config.toml
d_model = 384
d_mlp = 2048
norm_place = "pre"
attn_scale = 0.125
bias = "none"
init_std_down = 0.00183
lr = 0.00211
final_lr_fraction = 0.03
doc_mask = true
train_tokens = 284700000
Each number is 128 + 32 x the weight over the matrix's rms, rounded and kept within 0 to 255. Layers, rows and columns count from 0. Numbers have three digits each.

# up: layer 7 MLP up, 2048x384, rms 0.0973, rows 330-364, columns 0-127
# down: layer 7 MLP down (transposed), 2048x384, rms 0.093, rows 330-364, columns 0-127
# gate: layer 7 MLP gate, 2048x384, rms 0.0977, rows 331-365, columns 0-127
up330:149109147163087127041122075136087131186163139175123109132145103124131151176153063145089149142065078124138104142147163112103114091134166122157112144131142118099130124174136133103126116026122170109021112142153094143162111123144199173124123115121132112123133099093181153112170155087126122093125086139135096175122057212130132127102068148162157132141128107145159120219087148100089079143145
down330:101140099100118184050141096125117118149137112122205077154131205223105145138136128058114117127150117087162136098104095099140103187097152174132112122074141051097142118218165111148164100088074074061103065066106161129123139127123167159100190110101084109144152118166130122147131151137096117077195085145168132081067129172141110158121130129104128106134111125161073135150157136181100028141109
gate331:141186117209076052146126159149090125136169085143116126138117194153152138187101126123105163112112189111171148185072109175092139106130150084104126166075112066135148101162162173111084150170095102093141159174141137126132136187127144110113152091130130080089158156161111116152119134104139125089100140074098122069171118125075139139131072159131117134169153115147171131115173122128117138142146
up331:206118126120111085115157118168125092120132100120145115122125140117165117161168052161173138180081140090170160168110107160123159143142168074135158160122092089084162158131137158119141138143137146115097105179180133128104144156135128176113133061140117118146120133125124105095139189125095097123084132174142118139189108101076115091156116130128078174153151158176102132117146154114106160135149
down331:194176138062169071118112121137080119121026133159142126207124088104064121123079123085075135104132090135121157193109083091134137183161109066094106164094132163103128118114188136134109177141149182091094157086056176118131162143094179121064122106124146076136119157101147158124159133097058179133156120087082072145076120154125101162127137132124112124130118146129146106114123055152139110157158
gate332:125121104071119145125138120134133114139111173151083146104107068115140149120126112174108035118143187129082099119114144089155134179150128074133127187098124078100122100119097149111165133164074192098150091097072147156184136126078078138117163079116108156195087156144057075111121067146099118127110128197082142174129160141109123102139131168147083136103110108128148115206183098070109191131108
up332:163147190106125184149144103069181135121135106136103123123118148079164123126108108136111064095155136117174112155098121104144080120129100125128190091109098087131130131068126136145093120122110108156166103146131093117124101111096115134141109138203146153122143119054105091111117153117074129070131119104139172112095165183124125146105075149103081157137090124100124171116127143150099135123140
down332:189114104095114130152119129124117170107122188161116159144144135139070172087107156135152118187116133086112141110096122149109098129124150118092146122153120145146149158150144094113129123168107103147121171211185104100106121151173073067136149143073136138179099086181086111084135197115169136166107145087147170119096155121115090108130098150113127134150156112125095180156118111094122125185120
gate333:120118178150115163095136160086145098064116124135155123116113154104106081108130169143133148096107167149089084127104184154148140161118138159108089080153122134137102131167176112097069137056100089105147135135162127080153151156088143135168142166081169110114103171111177118137155112153150174128086145110128119095106176106126118152175130078178146120137170159165168124154134150123177129118109
up333:128142122151154109146145136157133115146122114183128097141067090224149185145128150162148076141140163128137133148094079129110116110190134049114103174133131102111120171069190107104120164199147063122121145083112107063178097103166100145081082131185109131120129113189129141087138154102114144176069054128130144162108156116093137129122172148136122166105144095118118162054170120126145142186175
down333:089151131109121066060111119165170142122142105139131104138097106072116165131150124198175110151124130150123153130144092137092167158114149133123113172061160111102200194131170169175140117160161129113166117106155130180158120164132179097090109116123102177064162202143144153034079225149137167139140160120094140132193157073118128085078060078133139157154096141138140122067114133159104111126165
gate334:099228062160158168107135160088126108163065117117127116195127099126141132197137127098174150077143134080205120099080173073125081068112064032083135154053140098132156168152175145122051160087131073115088115104154111082131141125135103106082144127156157111135150162129093150139129078127142166072169131155149104134138113139136130188098116157090043096116125161039085145060121162113107063149203
up334:103179090116100161117134154099096124059156097105124109129116106135119161219157136083114127128110088106141123103081166055154151064098091093124210132127140063129156193207087093174104153131144196084127076144143104079084168206121119135096120087121124149152134162213081092115160118126098144125122090139149124072186121091162132108125097138127084116110131103162176099107116172128154107075151
down334:136132105077183152190091095214106121120090127118133153125153159121129136137148072164132123089104134131049124124109156142163163103099075072190185141115097064043128150146142063146170157173168132119105190108181145125055147130124073142090137167146176110105150149104112107161163072145164106169129121162083180080170138144155094128110221099127158099097148109058135121077093136123081174084121
gate335:056127141124108123159082109125137176141151074181107184132126167164091151093108161152099101155130148082146101136203119139114113103096138111140147134115167196130080152149161133147129100132146133147164090168162173044083103107120101072130145097113191123124111124109108107144111096086084166111092132154137150148093147082166199083119114093111153139147124166138078124106141083094141126112103
up335:164144121126165146149150111146141120163133119128143081155173154163145156144131142124185118137183144118167169092145159160071103168119151070146115132141128131212116083103196094124157163106095144159074146146105059182064076098115149146117085120105134128171207121155162180158087108162135128164123142145132106167148118113157128148131209107127148070139134152181162130154088080151118135148153
down335:149092150063156137037146170153145161092114142113090177132123100043120103145168121134091141114095156108151153119143192146130166148126105135163170140091088160111163137109151078113110136130090125107085144090127136140153130174119134100128108138107089131101135156173145159096142202151184170161099145122186132152085129154149098132093121126152105156103166141115139166116142151171106176111092
gate336:116160063106164165135141110125156137162107119134168097105122117055126083145141156156191125170153161145160157142191091123127186060125182138141149086100149089112134114132174168181093098110184128118187054143102166083128133136099109195212114150077134136168087120118122117135128106144195202153164123155088128052166085054058192181117102116115140158135145159210184170120097089137092122112080
up336:087133130172153064149100114175056110104113189154170124163127150161122209123137125120064156094096124176154143127156142129179091081130103098094100113144071162113117119087130070078149120130085142127077153093131082108150111175105146091084105121137118101081097165107101110089113143077133067107119095065134152136175163136136117139125141164142152111115154145110110072068149114127146082072141
down336:149168134140130176137091172122063190099144113128081110108136152148240101164152155144164130121159110116124122126104160138136141164095151059108103101148113134137154115142151108112089157124152117083149127145099200138153097169114116161112168130121195130127128070116088078135194131148091105086149189129117193043131147090121168155144146128149141114109111086120175119098139137117152097168145
gate337:127144091146130126147142074135153077203104142110124067098115143108111067136183133078131161118159069135171166166077167185140063118155135096147102112097121102097087119129081136125093084130144133103161113165140161115131122188050083124094149099189085197143138095112158210083084102199133171170184178111150168114109194157144128134166127106133082135134123131130102094162140121160136145090103
up337:123201179113156153110104180163146171120121153117188120115125153127036062141133103076114147118153106138168114122083115120116155090175133065123128146133116087106128127134216094103090091160094105141151113162158132160066141117128148146176142188165132103135089171081157175089173132137146186138103131200116157103067162144113129166152090136113120131120116173098108092173168162128120151069098
down337:115153129095159120096131113064148151150069085102132148160086145058072079088151122100126138062122106140131121129077079116108095132192090143073090067151108117137125146134089173104134070113122125118116120165143122099105113141131133138142073222211166166143132122150122162124118166119151176088109167112115076069056183182153135105124107148133091179130129153172124110146106112081156129199115
gate338:102112050162113206136165180098181143117128101150138176080147127114125114139134123124132088122109133139165116140124107103190106143123128137121119083065132169126091098165214120132153140027137191153161126140075131137169163161103142106184086123147080159116125106092081136065108083132164179124101146142114105152152109162172181118074119125162129127110117162167132178122125161109138180091121
up338:103071124143139140137139118122154131131141117091133140130103140145113181112101139113159096119130109137175132155120118105195060123133110089093134081139145180132036110122213095160092153050113133132157067138122115176126177143144102107133079110096079175150060121127150103140072129131098141124127109077119128119123100134106181131105098093136057122111188156112090063166158122129099133152134
down338:034155132138139155090177103098099127129101175091067076172093140095143169128174107091118147163159124160173169137121119116153157079090109120099096129144156209121165094159161123170047059081172222141099126069120129192110098106076136104145117095088157099152117195117147157127144099106128125109165104154108073167097104093098156128127153125154078118128110133149151111148089181156156184160161
gate339:121126163176053141133118081091116098053122165077084110117084135177134203136055119157128093105163124088150122116154077128100195137125075112132153138088110126163122065157145138087159136108085141174085155118124136182081169124094091132178146175135071138117122095117161142057129104102132119159122206176163154111173141113195152094123095140136081176081108138144105201168103100123109187103094
up339:095163118163105109089137121146108115140173132120108175142100149131108077139125141113093111120167174116121156150109207127143126113096114129076106107145165049123236126083116138106100157161034126137152103177109169087092128195159152125143150123137128097179118121138136090090134132104064098180148160123158165124115134202122117090136165142113177196058108143134122098114121172143143141171152
down339:115162179193136135117123169116207143202135088122160129155149177118198136089115175183108120155101155094172157095085129124184131188141170140100104092138162034104180096136156132113077128109101091127144128150135179127117156157141116096165148107177096101115086116125174153159147154174089116158188136143136163083194161179170145128122173128164128118158133070082167119105111151093139112147156
gate340:168153151148077093150068084145096132103146159163163096105152094157150168146156092103136128107175136157107141065168155141098121087106106116151093121120157170098164132163171118138115119148087107083165113134167169016092127105105117080196131129160171182194124092112142095163083122142175096127165160114176121141148114213146109124117160077073114116168146151120090132080151122169080130140126
up340:128166140083116088131128128107113150098113128152112113157094140076099126126174158120167123077120095108084127113141134069209118108122108115134128154112097105173132167169153102140094198137118127155116094136144107098115081057120180050117125144114128149145125148131114136129115166124155076189125152155111143145148125160147104115182134168119105094085054077113182130126167129124128099124114
down340:139078112134171132140145090117098122112152107157134092121063196089119140079121114113138137148083082097154126080120134068158109116206104117119180134142168126125042120110114144103049142150157180192131109094173161177104079144147149155122178128093119077085127147178088145154110135104146051154117160113152111141096155128136171109152150169118164133128136165122105149160129181136196136104201
gate341:156116133157099199119147089066145164146112075134165138115102071142107164111119118152146135141130129146074090143106126127134168160055158132169150153114162115094136094072145101139124116113151151167157086161159105152117061128121113140103148126136125092089130093067144121132125084120195146170153147106086165207115102094100135131128165107048131080122180113152137122154150180142142158116066
up341:114145147137202137134125135111139164129074121143140100138128093128178157146085159154075128095121134102130076112095070121150113091111155126076095037120101150121120087123150091075127121127110132113129141120109065129178135158054050145113143140121145133148119117153163069097168121116197111091105115133156096164122117132110140152098147118121115100075112131141114098120067066146113120168155
down341:123072079147163133156106105105157142119106121091116100126138120151103064162106128101153117164104119097136108132118149154082142166109158089132136125120102116129095120094185180098140121133131126151148118134109073093114106199082139106109112123096158134117113166153116081072120089128130143116156119118152088147142121135150152112179109166129049098109111109122097142094106121148178106150100
gate342:085147100085123064116136114112103118166129211129123171145145105115120115155134079122142164112166095106149070153190155129068156124123104181114074194099119101121121134156125072102161097131113155123165089148087149138102157152152092110129147210154116178142167200129199142150115170120136194112158166136096164112135145143131143060164075177102115126055043164146130158123105135109091146119113
up342:113160113139125113169122082120096130132120131120096142111163145150181126057114105150088083109065101173147151101153148125136130130108125167090137164132094138141134111137053067116155160141141125156142133125131123047131107097136154135142159141112103116103102160131135157096080196117093132141160119138079119177096094048122120111172112147173158102178067149126104175145123126091077193121089
down342:107148066167088111158127114049136099129096184172146144165150148121160109131105172141173102145119166150105102132135096102114072169164143119125123120106152173113148129133133118144102160112100106171109098110111141013103123136089101088080064124119101127099144146138169105190099114134160162130141089119121148076126157181143051159122102142135115115168182105085161147082153138088135212054071
gate343:096133145159103140113138139105093126125203164127205152125142133177088106092075176148106117095148162143078091116140108151153133129130100134111189175110118144116148103115152026128124102137168133106116103085075115122101157097118112141112159126128188124084114183130118121169117165147174100119161131100142120107068110139119169155086122178146094148145140188071197131074095132090097155100123
up343:123115119111105112120125170089132123144149115101121158135129126144105107176170153141179104140051206168162153104090122133108088093142187077109168122149097108157169103106107177131123139104110068152092103119151129090147110181135124107128173211146136117173099124111145085128083106184175170112142104103157157131090151116171154191128069142130116162138127095112114174127148118067132173183194
down343:113157148118122176178117126085162098167141146128133161112125123101101137073165116104134173104119139084163110088096139095180081156149177142125204160116158106101089131085113152160133188169133121092108131131119203101127149192108080098073100168099091152151077112143196109099157208134128163140036194114140133101173148150177184079111179153128166174113161105142138135090147131158147133147124
gate344:121100122127117129130177165112142171098100143168149132088122129137160124159144104144138144135133114166187105113157150045137126130147116150220129184126131107101120185080095159139117129150155163138077147142051117104104046095152201110139084134168098096155103119135119140130124137115135033139124090084129177098081117140129159179195135151157143106142097170134160121104097114202130102069178
up344:093156146081102119076168128151147100115150091122111165084098086117176167158122090086088108132139115129190078171111131089142093128161153122150130152078134106143111170106119127130110126156141121123129147147137127147134133129116172142159089118096157143171090139154157129150092191150143152133166057103166124071132099075077091128135116197148072093173132165128146134087113075129134149053106
down344:132103078146153169109165174141082122117111114105104117057053091145132074177139151156088140158176108084164078212084075078132085118119094168132125159104130087093141116163115173121127112147146177132119127120113137132103118125210158116134099152140102126194151066132128104162091079168112075122175133090112077131120156174168172098111158116093154158130164141091135125165087112133138167110141
gate345:145087148109086103146084122142113134088120174203135132126148148148159091082145145113103146083168128192177255144084114171147163123152131160159087089141075152118093142133132132107091173130170065138136084114082134090110144195109103137073096135115085105113149119118127142115108061132171132142046174122101080089132160096171113135181185100123113082141158127150133107178143105141117139083141
up345:118143130137183155173133164097094158097138136110137139151123157160122150144181159105151122151105093133109114117140123109077079145066088050101079106055142085138082092078107049194128084086153134106140117150114089134138128130182093154137035078138134161142074119133111131126157104151090081115183112115144144127129108159102157121120119109090147188131096144124186146166188117149134122127120
down345:101128129113130097155070106099121086130136113125097145150130176126195174106127124096083132233151126146110104154123172146167101119147159099174159111093091127118161159159166097178131175119095157171147135192156164124150128147125081158097114130082156172083125160142092187141141171169190127120103102174109137172124160065093109137109124135146151097122110157157088122109152196098099095124118
gate346:046207145130093102142142095136120129139155147105114069150134144145098112137131156114145116187077157125133117210092104130111162140135098077145106119141159120130117131072133078077121163105183144110122097228090083155145151131150149064121179099125146049143126111126183135088144165138097098159129098146137158107086131131125117123057119139134117126173152061111151125129143146149138135093139
up346:141074144139098120108129121136196090148139160084143126118104091098141148083063094133161159108188129146098136091188113132147109143132166183123126122127118133117184133128176128155074143120121173202149111066172146067164101123104146130074122143182143157161197078089105155134134079169140102142075147155102106110154165135151138101163124185120129102123099169154170156115139117118165181110099
down346:136098094112149121097136110138128093083141113143129145100126129134145113088129124138147123147169066117148089078143115158099129144141116181151107090170174118118151133174132150105100097153126065132138185142106158108149125154127095148050109189151138178117121187097142140104101179132155149122112115121152151141101117112153199121087160075078111163077103126165140106130167086103130068130130
gate347:151129134153170140165095124142117092132072082137083157156118145165128175155174063105099125149076143104152082154100128144102106066162091096136182093120155132144124159152143183115165094133112208137160109151137132143142199152158125113100105131145189114159132129095107070160145090150132144134113165143106153116101176154157149130070105142127103121132110157142134097161041166085095090131181
up347:156159128146090093163112147111173128130130109170122161109171163161109199160093081085155102118123155143191136123106136130165144147112096158131089090158100178101138122165154133129126107167117140150120137133122101121075143101169111111153095156121093150133142140083119089155111114117124151106112190156083074133109092070218140119110124147145112115154179106136091151096124114179091073139109
down347:117144134170136090180167137146136124100052151140105119101052140092207146185112094124061085129170181120135186107123148175128134131106118115130173091121121171116127148091139180121134079152118122119127154107120124178139097144151107161107134159103103124168162125152098057112120127109145102117110134113053026129140077100144135082118065137077054108177153113131118081105100122136143082136138
gate348:086139156142132109143144154161114143124090096174117141154225154080138160124108176121147090125108130132158121131115159154130174158148044150189132114137117150114126130109151139108095130146159148141133114179162150174134114103101094144146127099088094132128099129134111142059130135138149181160087189087137156125146146080172120095130174128177118126097077149137138124122120038116158093114089
up348:099130158110087040148129096078103138151111071105110117132167196106182134172127101112153156120112137105092136175170181108080083142131186123127138120130161155124127121098159063181145123154147175143139120146110055093124050119130172093113147160145129094119113162132153169191108116046102141126129112102137143118168131100108169100155085177104109158134145164146135149127159120112093161112134
down348:148099154122155099121142110135147158127117191157146113117119149114151118123169116125103186148119150187101110123100118197157130099084175155133154136157150142144120142186100093112158111123130089132180113101123155157156102127146118146151120144149162099149137072123136184177133209188049146166144092201125099095115097174155119135157128068137117107113183076156121071169145099155142133117132
gate349:148098095115131053129143143192152107173114100126166054076107146131148076130124093157120139170127169125131100139110171107141138133117108105111099106101117134154099136155117169182135108127139181128102121134132097084128085103050105144114141136146136164090107157121138129126179113077141144108095123164124126187120091117159102126130095136101069076088161150119096174125158141130162114195141
up349:158121101134108109135199154131131144138116107079167103092063075168130159108124061106190107104181106129096163124105131087114116161139188170147109156121159053118093084161138165169127133139081137095109191174184079092118097131156124142097127169194132084173137147111127147145158101176137142067114188123183148121134115104161111128142157110119133165167135083086118134147165166069119135139148
down349:086107108117162161130138192093118189128123103140117113150161130135093139176108172153153156197098105109060096112079177085157123067159150095141113141134166164122122105086105169146172127118079157223114131167124168148130103112161115108148157188105162159121102108119054116142150146069126119148122125116128174097169125167174088159116103136119186132111122132147116086111072163117189080105131
gate350:175102152119082147070172163183113153099122126104186085120151107105052203137119144104070163122121125145104116126121122117047166121130110113146131150085085158130137098124112137090115111076140110057079133135083122146137117145143117131159162169124098102100162115131126138094094132135123086138049155138109180155129200110164165174153146142136102162145092120191128096160120176143193127161129
up350:123135154081216187088130152153073097095170091124182183053116142118118134123124162109138156113187088154146158132139127095157210152128098116141132154082079151120094117133138135154109112142105120135077178152118162152102146097117100093160128133149136126043130151113120157081097139170121088094126091135103151199083201133152080113099119116101102148141063220095093104181126190087151100178106
down350:106098117066109149189096131152162136132117142146171140094134120142136092087125137173132158083170147106108149136075181112146184110096104057140111145101117143157124132114125150079108211114146157151090153108115106201142074151153115122078178107109072112080130169120153139131112178103125130164089139175113088164131201066115152109150097178181128143180090118100139083107120134172066118129117
gate351:149121123166173119140143124099109163170099121172108071125121109116091164174118125113055134124127123075163126168162111166145186172127154085158170100104117095125142183170112121124113149082123084146124105111052132130066129150073084106129117148111148151083088146174115055151125129146127103122102171129138146175130184056102133126087120143116167187105106142159099157146121114145179154141107
up351:066049084168153135102164123136162115125127124142075141127123116110085133209130127149107150174109147091112112112162159122183131142156081154105124161151156166144097197134147158118116143133126040120142139124145107090153136128151117133159118179148121213105085143087123131116154142069089126140101120102114155132144191136053130077123112111071139157173136149150040145127130149116102143174141
down351:112150101111140172124173123127068104142185094106140119115147127130111170122164141137138188103116089102146130178142172117106126107152133126084089147120125144119105106172132142158174137140201069115104092143185124141150128135119086101124151160186085149167045180139172178097077141114134099160128158128121156137078168102089072088129127163119117116060122130153129122128154090160070127158150
gate352:113146141166140243086078123158094163159107135112130049118143141024110124065120089138107153084180106100095101130091216146165073151090123117100203105118119129168140151122187108118113132144148165106173078112162116067141099144101078142101154084106086067099153089207117079139211128104134104106139143119207135127114166107157146172099139168094123140121100130106100188133136115129122165133118
up352:151114123152117093164166135139116069152144120161098130175118143134133170125168169132170135138073158103151146127104069128109165098141131143140069188063131147127133115138143147108117108099143047148102188072133043121116124118114125090092109122157173107143131175103139158109072100172139190128159086157068102154114133215118083061101086076154148134096131170168140130109115162120139112105150
down352:118168160148128109102152127164091126116164102124154165162127117071108121096144087110105140083092114119146116161059102075082169129155132095110141083099119125167083071142139150149117121178106136132152154188100143143124136056111090081206149128184116137137104138145159116105137192139109190121099130159120105093104153140117054096140139130106131169157159123088127149090137089131136127121124
gate353:164144114106154173122167127115069110161112097131177067131097224142068157162074162071125076098155162160102171135111113123116121130127112156118179136096141122160144101124159122152118159101133077131180135112134091145103090093211151143188167085140134131108120208116116137098149100127180142079105095138110058133173091171176116205120129139135143140117125100166092114137111158141121092126157
up353:131093080160116113124153124198100174116145130116131122225127013139143099135175161096134155132137214109152104141159152093139131182116119175121057147170169186136129102145073106170107134135103126127071131151134167125100117090150164131154116194156106154140123138120170111133187064125200161158175100154126182143116099172169165141167107164099106093183092211139156093141092113139119179123072
down353:041148151162100113176120157113082106111179160117146113093111045144087103120195071102145105075129084127094154127082170157134088150089071102114115147151118132132159151138111177106137142156110129075147121100117152119123138129095161083133050162190090189119167148226099122134131158117093150078048142122151104123092158086134162079137066111149081077108116136138077056091106139193084153142183
gate354:113150104116093118155082135078126148127171140156064092145123143133100131141124106153093086088103099141099103107129133092094180121126135122093093107175105122084085113147135152166115081141152149133112137114103094126178150147120139125197169167157119082171194146127140181093129103136133097145116185121154098090160129074143169129135127074144127171099126084138097105144131152094116173108084
up354:085114104138120147132214157111190122123153153141110149187144137230137087143153155152149151121071105124215103170082115141166116116161109158120169194088077103116154143122087098157123146145100101169122108138149188140060175064175154140088061187091146143121151109144075106129103141088117131107140141147156136124083125117119082115156157131170167136189091124079085119199103160144103161134083
down354:146153091150111059175150168133117119135150128136141113110083144136136149149118128111136136154131135119168162079091127149080088114113103124139185115128119136112118120175113137117132147152142070141195181165127124073170108155112134124104150159152155126131073194131125096134077124101140107108106061113151108190109148128169090070131148143128139169130123167126125106127104121186100139161132
gate355:080127135094134133143129070170160097135134071063148116115105075090138140145137160117145101114144102086178122109174129131134105133153117135117103130063122097163131170137154194141123147074143172139118178150146129108128101128077184091123140143154164145185105104114168158177158110155103088100141115170101103130143172167050132118143142121156140067165090159078126133124155181069166098083078
up355:084147130119152146111142130129133102148153174114147102107093088114137111123098091163113137141135144064169137077160150108147133156142084108132151238178170081127168130122134135144136143142152099113138122117129075138102137117148241115103143146149145131144128129100102145066112076110134084122160155128162136115091121060090105127114174179143119146076154079186141141143144107096116122070094
down355:073136158099167115113124153090123121131171176123147149135170150160127152088070094182103118106081115090160111117128189156131097109121114127166096183152138132134114102103224106111198117091201105111156117112172112178143074109107228178108118147104154144140163203100174156110077127122116135140130148102069168170130077117198091146131111148153094098120203091096125126128125101122144133161114
gate356:155113186158100163114108117078078128125161169136132124125146155161085144102081149109166125111163150130116112184041150130143167146140173130125098098102095131200110135124087140118161093155165153075138090112142149173110125158107065108137103070137150135112123109144138134082139126149079150127157110121166140156141162170120144086119131139138164183133108137192117213077124077135099154149118
up356:129116138095139175127100117164052160037160160083145146102187100175081103106129175099163074084184101153165103125054111085126135124154174125148091146074126116164124151066117122102112082170158132054134104138125127199094184123127150101139109103084177106146104116155182139101114091137093096153193115129108070208171139140148149052134140166167156159143124124195133182114112074116127115134147
down356:113183136171132117088093065106111121046142127179147103164199132142025152120112092071052108123087109078091121128152100137074151092128144098133131141091122141147170124108147127162169116129104131123148151086062046117155118139066097113156188151087087123060095126099128089140126091110125150108111080116187150129073120147164143121138204125160164094122118105123123120101102109118124179109139
gate357:128119181068119122117111128081116097207191167101152099152142110101111202105172172118123063113141142076122141097140112078130135065137165073102100118125176168180079111116156189166114160085168124152118102168126117157157092155064134138100138147178097159086109183100139125193100116217116102086145140103074069179111131217145109219147132140139183138106181096093149143153110136157132212137136
up357:108142190129135102131141119109177134047154170153128130193119121192131080143102135133131100182166144122128171089118134127149165168116133115081182159119152164118147121117162152102152124131134104145125160116085115177098172123117075097175092104130076090150145118088115055123125073066147203140162177062117146112122150065122111067195174083076095135160120145121108112119106132101124074172105
down357:137094101137125088193175111094130078084129148168153159132051145159121104058148158066122138087166166123109130128115163092167089114134162123094155173122156124145098143113111133071145120101065121102156157132115116112117159125173079149135162146090122090099174111108161116024181119093157155165124113129080127099181124110124146052117145050106079144186156171090083107127099131130117135140088
gate358:160211128157117139140160097149140146111167189136119075094122120138128072117106155149103087086071133109158086166135080159149152125134115125103133128081141100139155131117177069121068123092132150106168087165129154146160125113108098113110128146099165120086122152121124171082237142159120120127125147151157141118171102110129136125092145178126207110136138127188157129153153141147063116114103
up358:100145104145099137089124118129098119121113054135137158088138140137126185200060083116140133121165101133122113110080171120140126139169141141158092131140147138105137141123109135125149128161155119084121161149122090116116109130081061169102130114120079144130131127079120060161052107092098118106113112072132077114116135153139075101161121152123074138149141171126128113125096136128114097134157
down358:100148108185188153130158108119100112118186155101065141096120117156118142096142144099101129076128177164077201127143125124084131135150147127186101094149075180099131131159120127147129104110144155162136099105201162152158139087120093165155166083104142105106157118176154152164116123132149103125144135106128133117175122154164048131150176119167118099147194116084050137184177139116131192085151
gate359:155136180175101124141087076131141099085052097132117098101174142158096201108141161158118161127111121145085169152090131111158139100128104111089145085139090070161116140112134092115173177101166118147136051124173145028111112101158130136144163092108144137096096186133155111111139144128133157180130080200137160152103151151126100162160142148115163134097116112087138061092139057088160136092174
up359:184137161143164085091174113211103100075130083114110128165169149178088193114149135132176088177192150071066160143094105119119125097104153137131109154156093162113155124139134149090157113128135121129124125142121096110189117146110134148121132072143109144142145158205142124134133155100122163086078153194138094152084083129070103147147168102147124143088155095118145083106097128091091133113173
down359:119114147084109094117157099146127076138122163078107104121100139161107099098071148150128116123124139109079135073167141105083124029116112078128170116144089109093117127123144120123144106143159220086201124176097170212147052172090103121123176118156191192107099079174148150160162138105167093165158155152145123107155118130064188156134199080164151139108116145120122151162132116148184148113133
gate360:102165063131097167130065130137119110164165104148130166108165116161088161175135082144117105162149130127206147173118084139169105117135109125113122177146155092049140135134100095142079159119118085146079101156148176142094152128084041119131131161126151164119094132126082145140150087089150184149114124173135123127059177150119110177121172099167131123164158100102131147183159101118152137143121
up360:121175123163117116065167110135107145098138145087112115089132183136125141135074155093130095100125060152130124122090117165090120177138101152137138075127122106130066103138126126151116132135161122111139131130105154087174173156127138144063082108099147147093141126150152127147107146150154149138132140146149119130089146148113168106164102159152113154160104100166250148093107138089121152161109
down360:136105158077158170185097086132073116139129129150115111124109180119156169160110127187133163157121133125150122092142123068143110200125140119121096115142125098090095131147117072112177147113108106092155139130207102132070132084128130127067142062089152133141129154117120117136088154130159141084147154139140104130132124131083134152113109146205178115132142091076093141157162096106147053125110
gate361:117132125113100156163080050124082168137091132126205097128161138131125118131138186104164150174121080120149137112128191097096142170137172118131201077072198195075137168126116075159128147102161116149113185149197120149110133103118155176162121192171083076158118121131170133102089132143111074107128096132139125170084127112175167131168030173171135088127132094158104146153147112096130091155166
up361:155222136126141143177065168117164145091157111165162106098112123118158161157081124150178103086128176172145113189121108183122048073166135054149155162151138105174151165124119137148145021160131184099145118185118092120142142141117099118150167154128170166179108127086152138140144108151178141175092136136160140183144152113104166089102161140097112119126139153074155129105115149188109150086207
down361:128185102150131178160089151108118198092143168109160139182116180108168183138080127138148161142059161110095120097124119143163129100124090032168136087146110124127129112129186159143112143091171138124079150171147121150100090092135082145104160109108121155117113103112115132121150089103168169106118210159107083156141045124165119124112136104154128117106147227160111116122144088142152114102158
gate362:084176147100120139149118122094123082097123165124195147114130128150123175106079113120091088172126132118149117116083094106137138134194089160084164179120127091135088145103170184108118104106112140082151151156125187155103136104121112147134148124148180117109137141168163140113102117175135107155100138189145153066046209118067121125107135071115141162152089155179063192046160092139113132067153
up362:122110179100112170105158116160126142104139143134144110130105084166134155053080037116066109174090184138114099137119066065159108102179107156116147165132147086102119129170136133129169098147130191078144175133121179220110154078137132134131105141131117075143185091083111110144169129151154127150151097177134157094072161072165106152119178113094141116129136139178122130128138114162125158082139
down362:020183120096085184109165085145151179121153116151111135150118154163161200186151122094137124140164189228143144151111045091126112109137110105110102100167190102174150147178135133166175140115145151120095104140097125077124156083152089137140152146172095156069134138094133108060167140148141156140104129111131091170091172071119140144066111175154139126134124131143068112123173115131086116159118
gate363:106120126140092171113133097143145094153130139129124130138101125125101133140104118112110139137077196109096163131098132148131159119087101194068159119044143136132112189124104200077136089118162123071112131166129136161133133156163139082147121085114153101089097081124143130091166115093121142128094148111150162121143159115145225124140113120111090139130182102123095130113130100110137154128073
up363:112166141071113167115088141146114120121104118155148160143130131174093141136146126142138155128135077135126160123104192121077105141123143193181131141098156146148177146117072159101129133109120117141135113128023120173092135127117135109140181097130137101153101129125156128103101062101126085178135152159101143063166136069110116137148145088116137178112055105125110134146075116117158127115092
down363:174148091141099186121166116115106162152129113114134145139116127108101109105172174116189093086180143161127115157122147083119096115117146165111091179160094140163099128104041147073073064147114129150108138091118135180072141112113129092115111137114152158144122129138131108105181119076167150126201189106078137095110151103071128074146115135098119141109130167072101123173174099075118144157161
gate364:129122108073148133135152125134127157127116125118090157118203165135127121120119135105153155160103128115119097149136189074138124115155141184091137084125127205135173162078161113151126111071139128113133140154188143131103161190139098181126077070171115102124131130090162081181103095075170149155072157098134122051112092089238115150150124145158148164107114116087158120178167152162154142158182
up364:121167113146152134141109138109117132104080139112131094121124109142141208154168117160130106086152094126155092148104154134163153129135105116061080156108138138105214121094108138115106158109130115099137090115158144141108115095140163119180124120064114118092195158120160176124130186109112184119159158151168167133136159124103097099074178131161138122063100060133161110143139166161141112079142
down364:109157131163093095126097116118154103151108116112114130144139157148081167150121120139179113138118120107080164126140089097074132145132155144066146122133122093090123112128147142120144142089200131115192094136145159112107140126166156069116134137127146133139099115093146116162170119152157143190110159135123171088124089102146112128095074134116138080124118192136145107100129091113122145130174
gate365:219112101110106143101125098155140139121115134089111134164135103146073113104098115143132133106162147131104142099166149134104135117222104081096058118155119137153192122075201133195113156099059182135186091069156106086079091150107145140120095117076114127123118088085115095067158190144131135184124126162132150146165107083114071122141146097186157088133145112147134071101126127119167143102067